From a checkpoint of a small transformer trained on Wikipedia.
Architecture: RMSNorm before each block, no biases in attention or MLP, normalized queries and keys.
Training: a variant of Adam for these matrices, 1185M tokens, 4521 steps.
Each number is 200 + 30 x the weight over its row's rms, rounded and kept within 0 to 999. Layers, rows and columns count from 0. The size before them is the row's rms in percent of the matrix's.

# layer 9 MLP down (transposed), 1152x576, rms 0.0426, rows 39-51, columns 0-191
103,165,223,137,182,164,207,237,218,259,281,184,223,192,167,145,158,225,180,183,214,196,199,226,228,208,176,164,172,245,196,187,180,201,173,233,192,239,142,234,205,251,216,211,201,216,243,195,200,191,153,178,209,136,241,187,197,198,212,186,272,197,187,207,216,208,210,207,210,201,143,219,210,270,214,172,158,238,242,223,246,193,242,183,183,228,158,191,194,217,163,187,219,222,224,179,201,173,173,182,171,224,152,214,202,206,245,165,224,241,218,137,186,238,229,217,160,210,237,226,231,138,170,133,223,251,223,234,230,177,223,190,195,225,191,205,187,212,160,172,184,197,201,197,237,243,246,166,226,177,156,182,167,222,211,250,215,206,175,180,173,265,182,156,220,230,144,230,217,191,151,259,249,159,186,210,206,196,170,178,197,217,217,167,168,220,170,236,239,229,212,185,272
104,206,188,206,152,136,181,186,217,192,192,205,252,208,209,263,117,225,222,225,220,240,197,284,171,157,224,149,160,169,160,215,206,212,140,235,170,192,264,203,179,212,233,184,209,210,167,132,209,250,161,211,230,149,204,205,178,191,178,146,219,145,155,204,163,192,217,198,189,202,205,215,193,218,226,167,230,195,208,182,201,278,169,163,203,169,182,231,236,199,151,163,229,222,158,192,172,164,181,216,152,144,166,215,245,224,201,157,128,207,166,173,187,223,162,206,237,225,245,214,161,233,190,167,161,165,185,167,188,169,236,221,191,215,177,222,210,190,171,244,254,230,204,189,203,165,206,228,229,210,205,247,250,193,232,190,165,223,171,235,170,179,212,251,216,224,165,235,191,216,150,221,181,214,218,205,189,198,147,219,204,206,241,207,144,191,215,164,262,252,176,226,203
097,261,219,210,220,191,211,194,197,189,205,218,153,239,197,200,215,183,224,188,236,142,174,229,146,125,207,161,197,196,197,187,162,248,196,184,173,209,210,220,198,158,194,210,160,200,213,215,196,228,213,176,195,218,239,198,211,159,142,208,205,219,206,169,250,157,266,183,170,216,228,175,182,195,206,166,168,141,174,138,237,280,205,233,217,178,226,191,175,188,198,196,196,178,228,163,169,209,164,215,202,165,251,206,124,270,185,167,211,208,228,244,161,213,214,188,226,185,205,194,198,165,174,199,216,187,230,245,188,204,178,174,195,199,187,170,187,222,140,185,213,188,255,205,219,182,238,184,165,215,179,233,192,207,153,133,203,155,191,266,162,269,204,210,227,266,225,169,119,239,253,173,209,190,173,200,173,187,205,199,214,216,182,194,214,219,195,176,236,217,212,161,190
100,124,229,261,194,207,145,173,184,222,177,198,200,210,142,213,164,198,210,220,202,227,187,190,221,190,189,179,208,229,193,214,211,199,236,185,201,210,219,152,234,192,271,199,213,177,152,181,245,253,209,160,235,219,166,200,201,164,156,198,189,232,226,207,176,169,208,212,149,179,209,170,168,197,214,181,192,187,184,194,202,246,192,184,264,198,177,273,210,186,218,211,215,249,150,203,171,196,179,202,212,227,186,182,182,246,197,178,135,203,235,227,174,197,209,162,182,172,234,246,199,176,187,175,181,129,192,226,176,124,173,218,202,230,172,220,168,252,136,172,228,192,236,228,191,240,214,165,214,186,176,260,232,224,208,176,163,229,192,251,194,204,203,214,203,178,166,245,213,177,201,224,188,194,251,205,219,218,174,254,191,181,175,225,218,148,189,229,195,213,226,155,138
103,195,181,188,204,136,134,184,216,195,203,168,205,187,176,164,174,230,240,206,223,184,190,196,236,167,165,191,234,186,193,217,216,200,219,241,193,249,214,205,204,260,209,240,201,213,288,234,185,188,219,177,201,249,219,188,209,245,193,167,251,224,147,224,227,179,216,242,203,210,254,193,219,160,209,157,202,197,199,238,255,218,129,191,201,231,121,182,231,174,219,153,235,196,186,219,199,190,200,199,228,172,207,205,203,218,235,203,146,157,246,178,227,198,225,215,157,153,244,183,224,200,156,194,198,222,191,185,258,142,222,204,179,228,213,161,211,194,207,214,232,168,211,140,165,167,198,197,180,210,208,263,224,239,215,250,184,194,179,187,155,204,162,254,212,167,205,189,173,161,191,239,228,181,161,210,214,291,246,221,165,167,235,194,195,215,267,163,183,195,244,136,202
097,265,160,175,153,207,198,221,220,249,180,177,173,207,174,143,235,176,195,172,227,238,164,212,204,185,186,218,235,242,222,202,163,236,251,184,188,169,201,215,205,172,191,241,178,185,194,193,210,167,206,239,255,165,196,167,179,162,156,246,176,237,153,201,214,178,177,201,179,192,236,176,178,183,193,152,207,173,177,218,203,212,237,177,198,185,155,195,199,193,196,183,214,162,199,189,171,251,244,198,208,229,222,228,238,180,221,199,258,203,170,253,206,162,234,180,146,185,197,253,180,176,246,191,163,185,219,248,177,170,234,212,164,233,168,174,235,164,200,215,190,265,258,195,230,189,254,198,162,172,193,158,149,212,200,201,251,212,192,253,194,186,179,182,211,198,145,224,224,231,207,195,191,187,208,171,264,164,178,198,207,254,174,224,176,212,212,251,219,179,223,281,189
105,177,201,218,212,202,243,182,189,204,170,192,174,186,148,191,214,216,171,245,157,220,216,203,149,206,197,176,211,173,248,163,217,196,210,192,165,242,244,263,183,222,224,244,201,203,208,177,217,200,186,162,252,216,237,232,253,153,195,217,154,198,202,221,190,179,180,178,175,209,191,264,187,198,243,166,206,195,166,188,223,223,181,171,264,193,150,196,206,220,210,174,187,184,274,153,182,241,209,228,221,186,139,196,169,218,191,160,208,234,161,230,227,181,231,197,222,226,178,195,206,183,256,163,221,218,186,190,200,208,197,167,214,176,192,203,165,214,242,201,186,209,202,212,143,186,171,146,189,218,192,225,229,160,216,216,209,174,168,191,230,180,264,222,191,200,212,207,182,229,213,219,142,225,203,167,166,222,168,218,197,170,179,198,217,187,219,149,151,190,198,217,182
095,238,253,243,184,163,170,187,147,237,188,193,170,208,264,169,217,200,183,190,200,238,139,237,199,194,137,257,234,202,191,211,254,201,155,179,241,212,245,220,227,198,184,202,267,174,222,262,237,215,214,169,202,200,183,185,224,230,194,215,211,146,183,258,267,183,264,173,168,208,189,167,218,209,179,197,194,130,164,184,120,211,192,243,188,159,200,181,213,187,219,187,222,245,103,178,218,205,190,249,221,196,227,231,204,236,198,178,190,204,201,140,218,195,184,160,227,210,197,187,164,185,246,183,180,246,212,253,217,209,178,192,221,248,198,165,180,162,206,164,277,205,182,196,151,211,198,211,184,226,196,195,183,191,193,237,218,176,232,198,217,225,162,199,255,187,170,182,184,177,204,218,209,192,185,209,170,238,224,183,194,192,192,148,279,195,204,176,195,151,165,210,214
097,194,217,189,201,185,166,151,140,178,228,227,207,217,237,210,181,162,183,174,176,214,192,208,206,167,226,253,194,247,219,224,203,181,204,232,159,171,198,167,235,213,242,195,205,208,338,181,278,228,169,237,184,173,199,230,233,269,187,177,197,206,167,198,148,203,160,267,163,199,229,176,162,241,213,200,239,176,192,230,143,172,258,226,190,213,140,244,210,207,249,250,183,220,215,209,203,211,240,225,219,185,245,243,202,221,165,254,194,264,241,225,159,188,245,209,233,176,238,230,135,209,207,209,135,211,160,233,180,202,211,164,257,198,144,226,206,214,233,210,201,241,183,240,237,192,225,188,229,174,208,183,206,199,235,195,155,192,201,190,176,178,208,168,204,209,226,269,256,212,173,186,188,192,151,189,251,171,216,210,216,168,242,217,210,216,190,195,210,221,177,219,162
099,174,209,243,208,224,231,180,147,206,201,182,215,213,180,216,233,250,248,265,222,196,169,251,204,212,217,265,201,158,168,151,215,181,210,187,190,172,164,199,208,211,241,215,196,238,230,182,179,176,216,192,216,217,227,231,166,186,176,161,163,212,242,152,241,207,188,185,202,137,217,226,192,233,236,153,183,192,210,176,228,283,256,214,165,172,175,156,207,180,213,153,253,185,202,196,172,162,203,232,184,192,189,181,268,156,152,176,232,170,223,233,233,176,247,203,220,192,170,186,232,230,188,226,212,171,233,233,174,167,223,235,212,216,194,197,215,209,194,186,201,169,185,171,179,193,152,252,209,139,257,148,233,217,179,178,174,159,201,192,232,180,172,215,190,207,206,275,177,204,195,171,220,190,236,238,211,211,184,269,198,183,201,245,196,229,210,179,200,171,185,205,216
098,237,201,179,212,233,175,213,190,233,197,160,207,189,140,204,199,166,208,235,200,167,187,208,181,197,232,143,146,176,244,202,232,177,196,226,207,220,187,179,153,224,180,174,207,187,161,210,126,224,185,168,253,159,217,217,282,195,174,215,192,183,148,209,243,195,171,248,227,179,193,187,190,224,180,209,197,183,145,204,204,169,187,223,172,244,164,214,197,231,176,198,223,212,291,214,205,156,280,194,210,251,123,171,160,191,215,219,206,200,170,216,228,225,134,204,238,216,255,191,257,237,191,169,226,208,232,197,128,168,182,225,196,146,230,203,220,211,192,245,184,200,223,238,214,195,161,168,163,186,221,225,171,215,252,236,246,170,254,141,182,196,167,182,204,203,173,169,199,220,207,179,201,176,221,212,183,210,186,210,169,226,186,210,185,236,161,215,197,177,202,289,229
100,221,168,168,157,194,254,204,213,231,179,209,213,187,201,230,194,193,192,179,206,222,174,188,156,187,239,158,236,188,217,174,224,197,226,243,178,179,230,164,210,186,243,259,241,209,215,224,219,255,207,240,225,154,218,167,190,200,238,186,160,168,172,212,222,184,202,222,251,195,244,177,166,181,289,216,238,212,183,184,178,191,154,177,190,203,160,215,211,206,175,203,176,163,168,171,182,218,210,151,220,198,185,146,233,219,225,197,236,181,231,247,183,219,183,198,194,188,197,289,181,218,212,164,187,185,196,181,205,163,178,212,258,213,186,173,157,207,219,229,234,211,208,230,192,260,163,285,181,189,222,216,238,181,199,157,189,189,200,189,171,182,235,241,250,151,216,244,192,224,227,176,202,205,202,226,224,174,181,159,245,188,153,215,181,225,179,166,190,227,166,233,211
095,165,173,272,259,169,166,181,179,192,209,179,230,163,222,164,260,207,179,178,244,211,193,205,217,165,220,193,224,189,180,175,173,183,172,204,199,204,234,200,215,134,122,201,181,243,169,202,207,180,205,142,181,189,164,179,182,193,190,174,230,146,207,227,185,225,223,178,199,205,211,180,202,210,174,177,205,220,190,184,203,158,209,224,200,205,184,200,194,230,211,233,163,234,189,167,200,168,207,231,214,181,215,155,189,196,209,210,181,234,162,213,190,254,179,198,219,209,208,174,232,235,195,190,225,155,236,236,174,200,177,224,206,205,294,205,207,186,237,159,139,235,228,191,216,194,212,198,198,189,226,187,184,230,231,224,220,165,221,153,269,222,208,221,232,234,193,206,184,238,198,176,192,178,144,148,212,282,193,187,225,225,203,161,169,190,192,112,141,184,103,251,172
# layer 9 MLP gate, 1152x576, rms 0.0448, rows 40-51, columns 0-191
108,229,207,210,169,181,221,220,187,199,143,250,222,183,183,218,170,210,189,238,222,221,115,198,180,199,207,160,213,142,195,162,250,172,179,205,182,178,233,198,208,160,206,260,167,209,227,158,211,222,162,202,242,199,159,169,160,221,231,154,265,187,265,209,151,189,237,222,265,235,184,184,205,192,183,199,218,210,227,232,179,234,198,213,204,196,163,214,154,218,221,194,221,196,168,146,186,190,186,173,183,239,214,213,175,190,258,214,117,180,172,203,170,218,209,200,199,215,214,179,236,230,183,177,197,202,211,200,179,216,200,205,241,142,130,223,231,191,279,222,219,177,161,151,228,189,230,227,173,180,183,165,258,231,203,186,143,185,191,170,218,136,183,204,214,200,220,194,196,207,207,231,203,176,175,227,224,199,185,183,169,225,192,170,231,238,205,157,181,240,206,250,176
095,179,239,256,265,174,232,221,138,210,218,190,239,182,190,231,207,175,169,177,204,211,232,224,217,244,246,192,203,201,147,215,187,203,182,174,240,178,224,238,183,149,196,173,163,191,196,188,159,197,196,237,266,215,195,218,213,205,257,214,204,173,143,149,193,229,228,192,200,182,185,233,213,166,176,198,227,220,170,198,192,195,178,178,167,227,237,160,196,230,163,217,185,224,189,220,191,193,216,134,198,201,241,184,242,250,194,216,212,214,200,224,238,188,211,141,174,146,159,192,179,200,215,176,198,212,186,187,256,213,242,155,187,176,216,200,189,215,236,186,252,179,208,165,222,206,207,240,211,189,202,140,190,224,240,149,257,196,163,153,167,166,203,220,250,249,243,185,228,164,241,204,254,192,166,164,191,177,227,197,192,132,185,176,165,199,169,206,207,188,135,179,279
102,216,202,154,224,224,184,141,191,232,190,208,208,196,190,202,192,220,218,156,176,174,175,166,181,218,201,191,214,226,193,193,136,221,269,178,168,209,217,204,201,217,152,220,188,193,230,192,166,249,205,183,232,238,216,139,155,212,155,245,201,238,190,189,180,195,210,209,228,166,216,184,263,246,194,199,217,243,190,266,217,201,211,189,215,154,232,244,206,232,170,182,194,216,205,232,205,249,200,217,253,212,175,173,196,181,200,214,147,170,174,198,144,202,219,204,190,186,165,181,127,197,260,158,225,231,222,226,197,216,197,222,162,216,213,173,194,172,177,223,193,178,175,253,198,204,152,168,193,213,217,245,209,154,200,196,210,208,157,210,195,242,213,232,226,186,146,191,208,207,208,217,227,173,186,242,212,212,144,264,171,237,182,163,191,190,244,154,157,197,246,221,210
106,239,174,242,216,202,189,163,208,211,180,187,226,185,160,235,194,239,248,156,173,180,235,154,207,165,229,175,273,194,204,195,240,212,238,199,200,217,233,261,152,194,198,280,195,162,205,248,231,217,183,221,175,273,179,165,179,191,246,189,204,249,200,206,235,172,216,177,211,244,182,191,172,171,159,221,158,195,224,191,233,241,194,220,162,164,225,176,161,186,176,162,169,210,197,205,274,214,195,188,197,157,191,142,217,169,203,227,147,183,204,208,206,187,235,219,249,206,186,197,175,202,201,229,235,191,221,181,148,163,202,149,190,195,185,185,237,216,168,206,193,224,218,207,185,206,206,177,232,152,150,214,184,193,225,218,176,175,216,171,166,194,171,163,163,252,223,197,200,205,191,184,225,226,231,202,230,272,162,195,213,185,170,201,208,234,211,217,191,237,205,204,211
096,136,208,161,191,205,141,139,204,168,164,170,188,124,180,171,223,207,247,217,238,182,214,175,196,241,148,205,158,172,229,244,179,148,142,189,174,147,238,238,186,211,186,230,186,211,202,206,228,161,173,208,198,200,221,233,190,160,168,245,173,211,209,167,185,251,214,165,189,225,212,181,219,174,245,205,126,218,206,215,201,153,177,179,198,145,179,235,141,208,239,177,178,205,176,164,198,165,266,192,264,240,166,234,226,188,224,173,164,241,170,196,203,173,186,172,214,186,166,187,189,187,196,217,199,162,216,217,256,229,211,184,199,183,201,195,231,187,184,274,284,156,204,237,209,186,178,157,202,199,143,225,168,182,233,179,205,161,171,225,205,196,214,227,233,251,169,224,236,242,191,224,186,235,179,204,190,171,203,119,223,159,150,179,177,223,215,191,180,164,149,176,195
102,193,192,210,191,213,213,181,231,161,153,174,158,239,186,196,227,226,167,219,151,209,199,170,176,188,192,185,209,226,203,153,251,154,171,144,156,224,240,239,212,220,176,228,157,194,243,191,222,216,210,263,153,173,227,195,159,143,229,222,142,264,174,221,190,153,187,205,202,201,178,162,184,184,205,179,209,217,272,189,201,197,181,251,241,203,171,154,242,128,257,196,176,232,206,200,210,253,160,227,202,211,223,160,207,198,146,203,158,162,193,189,222,210,203,181,206,209,176,139,193,168,203,186,189,203,194,222,223,193,155,220,242,163,207,217,260,222,126,172,238,185,235,210,196,207,179,219,198,185,195,211,156,230,145,203,169,199,191,197,204,187,159,246,190,200,208,187,184,199,221,190,173,194,189,221,216,186,198,229,236,174,207,179,213,190,191,223,197,247,242,230,169
107,198,189,162,187,136,141,207,178,195,186,219,197,226,227,164,194,237,152,166,207,220,118,211,166,247,163,243,214,204,189,193,256,163,189,205,186,217,248,227,257,203,223,228,187,190,226,223,204,174,180,190,247,129,213,221,187,176,226,168,231,167,144,251,214,192,249,148,169,124,194,229,173,213,164,196,164,125,197,232,156,185,175,212,176,172,190,194,183,231,227,172,210,204,168,183,181,226,177,277,196,201,180,212,200,160,168,191,225,199,186,168,232,188,201,208,205,215,184,155,183,161,266,212,187,208,221,265,176,181,222,207,185,247,163,206,237,231,190,185,276,167,224,243,206,187,221,222,178,204,189,157,205,215,212,205,237,202,194,202,156,190,184,219,225,212,188,223,240,183,145,204,176,180,175,194,211,240,221,199,170,190,206,157,240,189,204,134,216,183,154,161,184
100,173,238,243,242,216,191,232,259,244,204,213,201,194,159,240,208,239,174,216,207,215,172,239,235,152,188,194,211,208,163,241,215,179,195,192,220,217,175,181,191,206,177,208,222,207,194,214,152,226,177,160,231,235,202,252,223,142,169,197,176,165,183,219,235,180,223,144,212,157,164,187,241,211,211,187,164,206,217,257,168,197,139,154,177,136,182,181,210,194,171,178,235,155,234,197,163,188,147,215,204,218,185,200,238,239,180,207,165,198,198,162,231,212,182,200,198,197,138,187,211,181,200,201,162,184,204,192,196,243,228,164,207,238,228,157,182,193,227,174,173,223,190,184,183,169,181,190,175,149,165,201,191,206,186,186,138,190,182,178,206,146,167,213,230,187,144,181,142,186,256,212,200,207,307,173,197,198,213,195,165,227,204,283,177,199,202,182,191,260,201,199,288
101,225,205,216,203,246,158,197,206,212,186,194,212,234,193,208,213,220,239,193,194,219,171,149,216,176,155,213,222,191,198,160,214,154,238,212,174,198,205,247,159,260,198,211,179,172,197,212,213,217,259,201,204,209,228,221,198,220,185,203,221,223,179,202,197,162,214,210,235,218,207,232,204,217,152,196,141,242,192,230,198,110,173,193,186,176,221,220,173,195,291,239,232,151,176,162,232,171,220,190,200,176,190,166,181,150,213,192,201,167,192,178,192,248,180,209,164,201,193,189,155,224,142,225,187,188,179,222,274,190,269,133,179,164,161,211,193,205,235,211,186,197,188,235,212,180,205,210,197,195,209,244,173,210,225,187,221,208,169,230,243,152,221,210,248,233,165,183,195,177,231,185,213,255,204,170,191,247,187,187,166,174,246,181,237,238,195,214,224,223,221,204,196
102,193,187,147,217,210,184,202,184,165,153,225,159,200,178,252,175,203,196,189,198,170,217,221,185,145,196,172,223,189,268,264,201,211,214,182,183,181,230,166,213,192,214,178,215,122,177,243,200,224,213,226,159,156,205,203,201,197,228,218,253,189,214,186,180,228,219,238,166,186,172,232,178,172,222,133,155,187,211,225,219,210,173,235,194,213,174,233,199,199,252,230,161,185,223,190,220,203,142,263,190,232,232,165,190,209,186,233,160,126,170,162,164,237,164,198,195,235,211,202,144,209,229,191,197,169,190,194,201,173,200,156,211,198,181,185,211,221,231,160,178,176,232,228,123,221,225,164,168,224,174,249,236,181,241,217,206,231,190,223,207,155,195,197,201,204,164,239,232,232,211,224,242,226,204,176,219,268,147,258,144,224,119,171,141,263,199,151,201,189,237,159,133
097,217,202,182,209,163,156,156,222,169,191,152,222,168,165,214,193,227,190,207,273,171,223,203,215,177,243,232,179,223,173,255,196,164,193,186,173,214,204,211,191,243,168,203,192,193,193,236,203,199,184,172,181,232,173,213,199,211,250,267,208,199,194,225,189,205,203,206,190,198,166,238,198,218,167,170,215,244,219,201,218,178,206,183,203,154,245,250,183,267,252,221,164,205,191,170,206,127,250,223,138,240,204,178,264,170,171,202,192,216,193,239,162,173,224,184,210,171,194,216,189,218,169,213,208,187,166,150,221,176,199,219,227,171,295,226,226,159,202,208,223,226,220,170,177,206,197,154,203,187,188,245,198,197,230,219,231,182,145,196,179,187,190,198,165,192,197,233,210,252,162,215,202,181,215,200,275,208,177,188,272,211,193,210,222,194,165,201,206,175,156,212,187
097,225,183,212,225,152,130,193,201,145,186,193,216,221,202,198,197,185,190,172,254,210,172,180,195,161,260,221,221,148,210,176,180,184,196,207,245,199,166,232,160,196,190,202,147,228,220,180,209,144,209,228,174,158,206,207,201,233,196,241,197,170,209,165,150,231,180,206,240,170,165,258,217,220,177,222,227,174,213,198,169,141,220,188,130,233,154,174,169,215,265,192,171,294,132,186,196,195,156,233,212,216,211,211,259,205,184,220,144,210,235,186,188,232,183,173,260,221,219,194,175,195,205,268,208,192,205,185,190,172,205,189,245,241,227,163,191,210,204,221,141,175,221,170,190,182,189,225,197,182,159,166,203,224,220,195,252,193,202,191,217,147,188,208,234,173,180,219,126,224,174,197,165,214,222,192,241,243,185,218,232,162,250,193,222,189,197,202,170,190,198,225,155
# layer 9 MLP up, 1152x576, rms 0.0449, rows 40-51, columns 0-191
104,162,220,225,194,178,210,151,243,224,183,210,212,223,173,169,224,163,207,178,179,175,203,213,235,231,223,161,158,191,200,177,216,175,192,194,194,168,254,203,244,210,216,204,254,200,200,192,211,216,169,234,184,174,167,179,157,225,185,202,177,225,242,132,133,221,205,204,203,214,265,196,169,240,181,180,240,218,236,200,199,226,208,215,193,192,276,209,214,209,162,233,205,186,191,207,185,210,220,138,230,184,200,158,211,201,203,234,157,202,232,196,245,218,177,165,158,146,264,146,183,214,229,214,198,198,225,223,181,185,258,269,219,171,155,243,187,195,218,201,227,139,213,226,231,188,195,181,235,252,212,185,242,215,218,235,182,167,189,194,219,204,187,212,252,193,142,177,158,227,252,183,198,204,232,189,214,216,205,226,260,177,170,178,190,177,176,235,215,218,219,204,233
098,168,168,196,212,218,231,180,234,242,238,190,212,229,247,165,130,169,209,187,192,213,198,213,206,160,167,172,216,227,220,247,201,215,153,258,197,154,189,186,216,192,196,178,284,220,178,217,194,251,216,188,239,171,186,181,214,233,175,233,162,170,181,168,225,255,203,186,218,164,214,186,203,189,208,179,140,175,193,256,164,197,195,215,166,229,238,251,215,194,189,164,212,162,208,225,242,226,198,217,215,230,263,193,152,167,160,186,218,220,182,280,216,198,201,209,194,171,164,187,231,173,221,187,157,170,146,191,217,187,277,216,262,205,207,202,182,198,176,228,213,206,241,239,251,212,176,207,209,190,184,198,243,200,177,186,218,152,225,187,201,148,182,191,169,196,201,263,168,191,208,218,168,207,186,240,246,198,97,205,152,218,158,187,235,198,198,213,171,210,188,222,219
101,241,253,174,237,235,292,230,230,184,155,188,268,199,199,222,161,177,254,184,179,210,178,176,205,230,207,194,235,155,206,172,251,192,219,215,184,201,204,186,178,202,240,236,178,175,215,202,160,232,133,153,250,215,226,203,177,163,188,154,248,163,236,224,195,125,207,180,180,186,194,167,246,221,198,200,216,232,188,145,238,242,165,166,257,217,178,216,190,204,178,220,159,205,185,233,242,111,157,184,192,211,159,182,142,177,158,218,121,181,210,162,185,207,190,177,175,247,188,174,243,156,194,195,201,195,207,207,145,215,213,191,233,165,165,216,194,250,208,183,151,237,198,204,187,183,220,118,200,169,202,178,218,190,192,172,210,188,216,229,195,220,205,213,163,205,228,232,194,180,170,209,180,174,227,218,237,220,201,217,251,199,192,196,205,234,179,242,151,233,233,163,136
102,207,224,201,233,143,219,231,235,225,222,147,210,183,230,181,241,206,200,122,171,204,160,138,214,211,179,244,217,249,175,236,288,225,263,207,142,205,229,218,180,214,136,142,147,147,209,145,203,225,186,243,221,205,161,231,165,193,227,171,221,206,194,250,215,218,216,206,196,214,184,185,151,229,239,207,210,224,198,181,195,231,234,213,214,212,231,196,190,250,172,266,229,181,158,222,222,245,219,161,129,187,199,189,180,216,172,186,220,141,226,167,238,178,222,196,187,189,197,204,231,203,169,146,194,228,218,205,185,160,244,216,195,176,231,230,175,182,218,229,198,241,234,196,260,246,176,217,162,154,216,166,180,213,173,232,166,195,176,185,187,192,215,189,200,161,221,217,205,214,217,280,258,217,189,232,197,249,247,198,246,221,202,246,180,162,241,213,123,240,189,201,161
094,210,218,251,217,222,227,146,183,256,171,210,240,213,262,160,217,202,222,192,240,231,234,166,199,188,241,187,236,207,202,166,254,145,192,240,266,203,219,205,204,205,150,226,178,196,179,158,170,212,170,172,189,159,211,186,160,238,138,186,185,230,170,151,242,179,210,176,216,174,203,193,178,180,193,244,210,193,241,212,221,217,131,154,160,235,190,132,208,156,203,219,140,203,202,198,184,216,204,214,205,183,163,194,214,163,226,255,191,201,198,183,186,207,171,176,188,125,128,166,248,222,189,151,191,153,213,250,189,211,195,175,164,188,216,177,156,231,161,205,198,151,270,171,185,194,225,201,221,242,160,191,191,176,204,183,212,184,260,208,215,177,131,217,173,201,177,196,168,175,262,191,170,239,198,221,185,212,202,194,196,165,214,144,175,185,221,221,249,204,167,196,226
101,216,173,224,231,217,165,176,179,187,178,226,186,200,209,215,239,167,202,180,209,260,275,163,255,148,180,225,251,178,246,182,217,166,176,160,252,145,208,231,188,212,233,226,202,200,227,256,145,172,237,191,197,146,191,153,211,167,227,184,183,152,212,209,221,175,234,142,233,242,197,190,229,197,134,185,202,183,213,173,186,225,208,247,231,181,164,255,210,215,203,192,218,140,215,162,270,203,209,168,189,198,212,176,199,219,176,189,244,194,186,233,191,139,184,226,213,206,149,192,133,196,207,200,193,139,193,201,270,208,145,194,172,206,175,151,234,202,214,168,196,195,252,199,135,204,218,187,199,146,170,194,202,182,191,177,187,199,190,199,202,170,217,188,193,169,235,229,212,198,169,179,271,166,137,166,144,181,215,231,204,209,219,162,227,188,177,218,231,216,197,158,210
100,162,193,200,190,222,206,190,248,134,218,186,204,205,195,157,240,212,212,186,213,182,239,246,172,213,218,178,228,201,197,173,154,192,203,181,205,196,213,146,214,246,227,175,179,201,215,180,270,181,218,216,196,222,172,169,265,248,188,202,223,274,208,225,182,210,185,169,201,144,170,223,201,200,220,213,187,171,250,225,170,208,205,140,225,150,222,216,210,181,217,212,174,197,179,239,201,201,194,174,251,218,194,170,222,182,214,220,219,196,216,188,181,163,187,227,216,180,228,236,243,134,238,168,211,207,214,229,214,169,175,159,149,234,184,254,208,224,262,230,189,158,182,182,194,238,224,167,149,211,202,187,207,220,243,176,275,251,193,231,161,197,261,203,182,204,156,224,151,241,173,175,203,227,211,207,216,133,140,135,211,262,253,200,228,195,185,196,231,194,196,196,204
098,237,217,205,202,180,178,201,204,220,214,230,174,252,234,219,185,188,283,256,199,209,216,176,207,171,178,209,222,173,183,234,254,163,163,174,183,245,171,180,194,157,216,266,231,180,174,232,189,184,185,189,232,143,184,213,185,184,189,163,188,199,200,161,206,170,203,212,208,199,198,181,239,199,209,192,231,219,157,213,195,187,267,202,159,185,196,181,222,123,207,175,160,122,194,187,242,131,183,143,152,187,202,237,166,177,189,256,274,164,201,197,239,168,213,208,230,206,225,149,215,205,157,195,222,196,196,256,192,223,248,195,206,249,140,185,167,148,169,216,239,239,171,242,202,195,195,179,225,201,184,133,151,176,164,198,189,168,195,205,232,160,206,236,180,184,178,173,219,221,239,186,214,152,162,244,205,224,227,246,172,171,185,192,178,178,194,197,224,194,214,225,216
102,167,210,214,159,193,153,224,141,188,191,213,162,190,208,194,236,176,235,210,181,246,181,208,156,161,173,186,176,246,149,173,204,215,198,187,176,200,192,227,233,219,205,193,175,209,177,200,240,163,170,169,160,195,231,227,164,254,196,198,195,198,177,186,238,207,242,179,227,199,132,164,224,201,213,220,196,209,165,164,229,231,232,182,270,166,208,180,284,185,209,155,168,217,182,220,174,158,177,210,161,183,211,212,204,168,164,219,214,262,194,182,271,181,252,205,187,170,220,100,149,205,214,240,233,214,229,212,181,255,204,230,186,226,219,197,195,242,256,196,234,202,228,192,198,221,195,205,197,262,168,221,173,152,241,197,220,171,259,195,280,200,172,166,189,190,143,249,155,202,166,215,230,180,223,223,248,220,271,172,178,193,201,208,153,182,208,198,195,185,218,187,214
099,185,178,228,200,189,219,213,144,221,162,178,185,181,190,194,216,217,209,218,216,134,251,221,196,186,265,177,206,236,120,201,197,203,207,180,205,144,253,177,139,178,208,175,254,248,194,141,216,188,247,210,142,148,170,189,189,221,191,204,213,163,229,245,130,193,224,210,172,190,182,175,181,172,225,191,226,185,211,174,180,229,176,188,191,192,187,146,180,213,229,210,181,173,198,204,155,193,173,210,249,214,227,152,155,194,200,213,186,178,164,156,198,164,234,176,193,160,191,139,203,210,255,214,206,253,202,155,200,268,214,201,170,179,220,132,193,144,150,218,212,229,153,215,204,225,211,241,151,186,208,187,225,193,199,265,204,184,154,245,176,176,194,188,187,160,218,191,227,197,164,174,252,234,215,190,225,156,172,223,159,188,127,199,176,245,206,157,211,143,177,218,195
100,205,244,211,204,181,215,181,164,167,175,234,247,150,147,156,217,141,180,202,241,116,189,184,221,280,242,199,241,163,179,212,165,221,225,188,152,233,179,223,241,211,200,178,170,171,191,182,202,208,143,233,194,193,155,152,164,205,141,160,163,165,196,199,241,207,196,182,191,175,191,214,217,209,160,191,180,219,143,188,254,174,197,189,253,215,172,184,249,202,201,216,144,232,214,180,224,155,197,213,197,209,230,146,186,140,156,205,211,193,245,189,266,209,201,264,162,216,204,179,143,170,169,201,193,161,212,175,240,192,215,248,187,171,246,196,201,200,240,223,203,191,197,235,167,223,217,211,164,204,155,249,188,151,230,154,206,151,232,213,202,200,194,231,170,140,178,124,183,200,211,137,225,236,188,182,179,179,176,213,197,158,244,223,218,217,238,156,173,223,174,207,199
096,238,201,201,201,154,172,222,198,212,187,167,205,220,234,212,192,186,165,199,193,184,193,151,190,173,213,187,224,160,220,219,177,122,250,222,185,259,140,230,123,267,218,232,225,117,215,237,197,243,239,217,239,184,179,207,231,212,180,205,187,256,207,167,190,204,206,223,240,182,151,221,188,206,235,262,205,192,189,213,223,174,151,229,207,240,182,148,228,180,223,165,241,188,197,183,226,176,178,211,201,203,261,200,232,227,182,184,240,210,274,190,175,209,194,181,212,260,137,219,147,150,224,190,182,205,186,224,162,193,223,157,193,171,164,152,194,183,212,212,191,170,170,161,163,179,250,201,231,222,206,221,213,188,238,155,214,150,229,228,167,167,249,192,225,191,231,230,139,175,184,173,206,204,286,205,202,218,180,206,156,119,215,169,205,243,284,220,239,217,226,194,230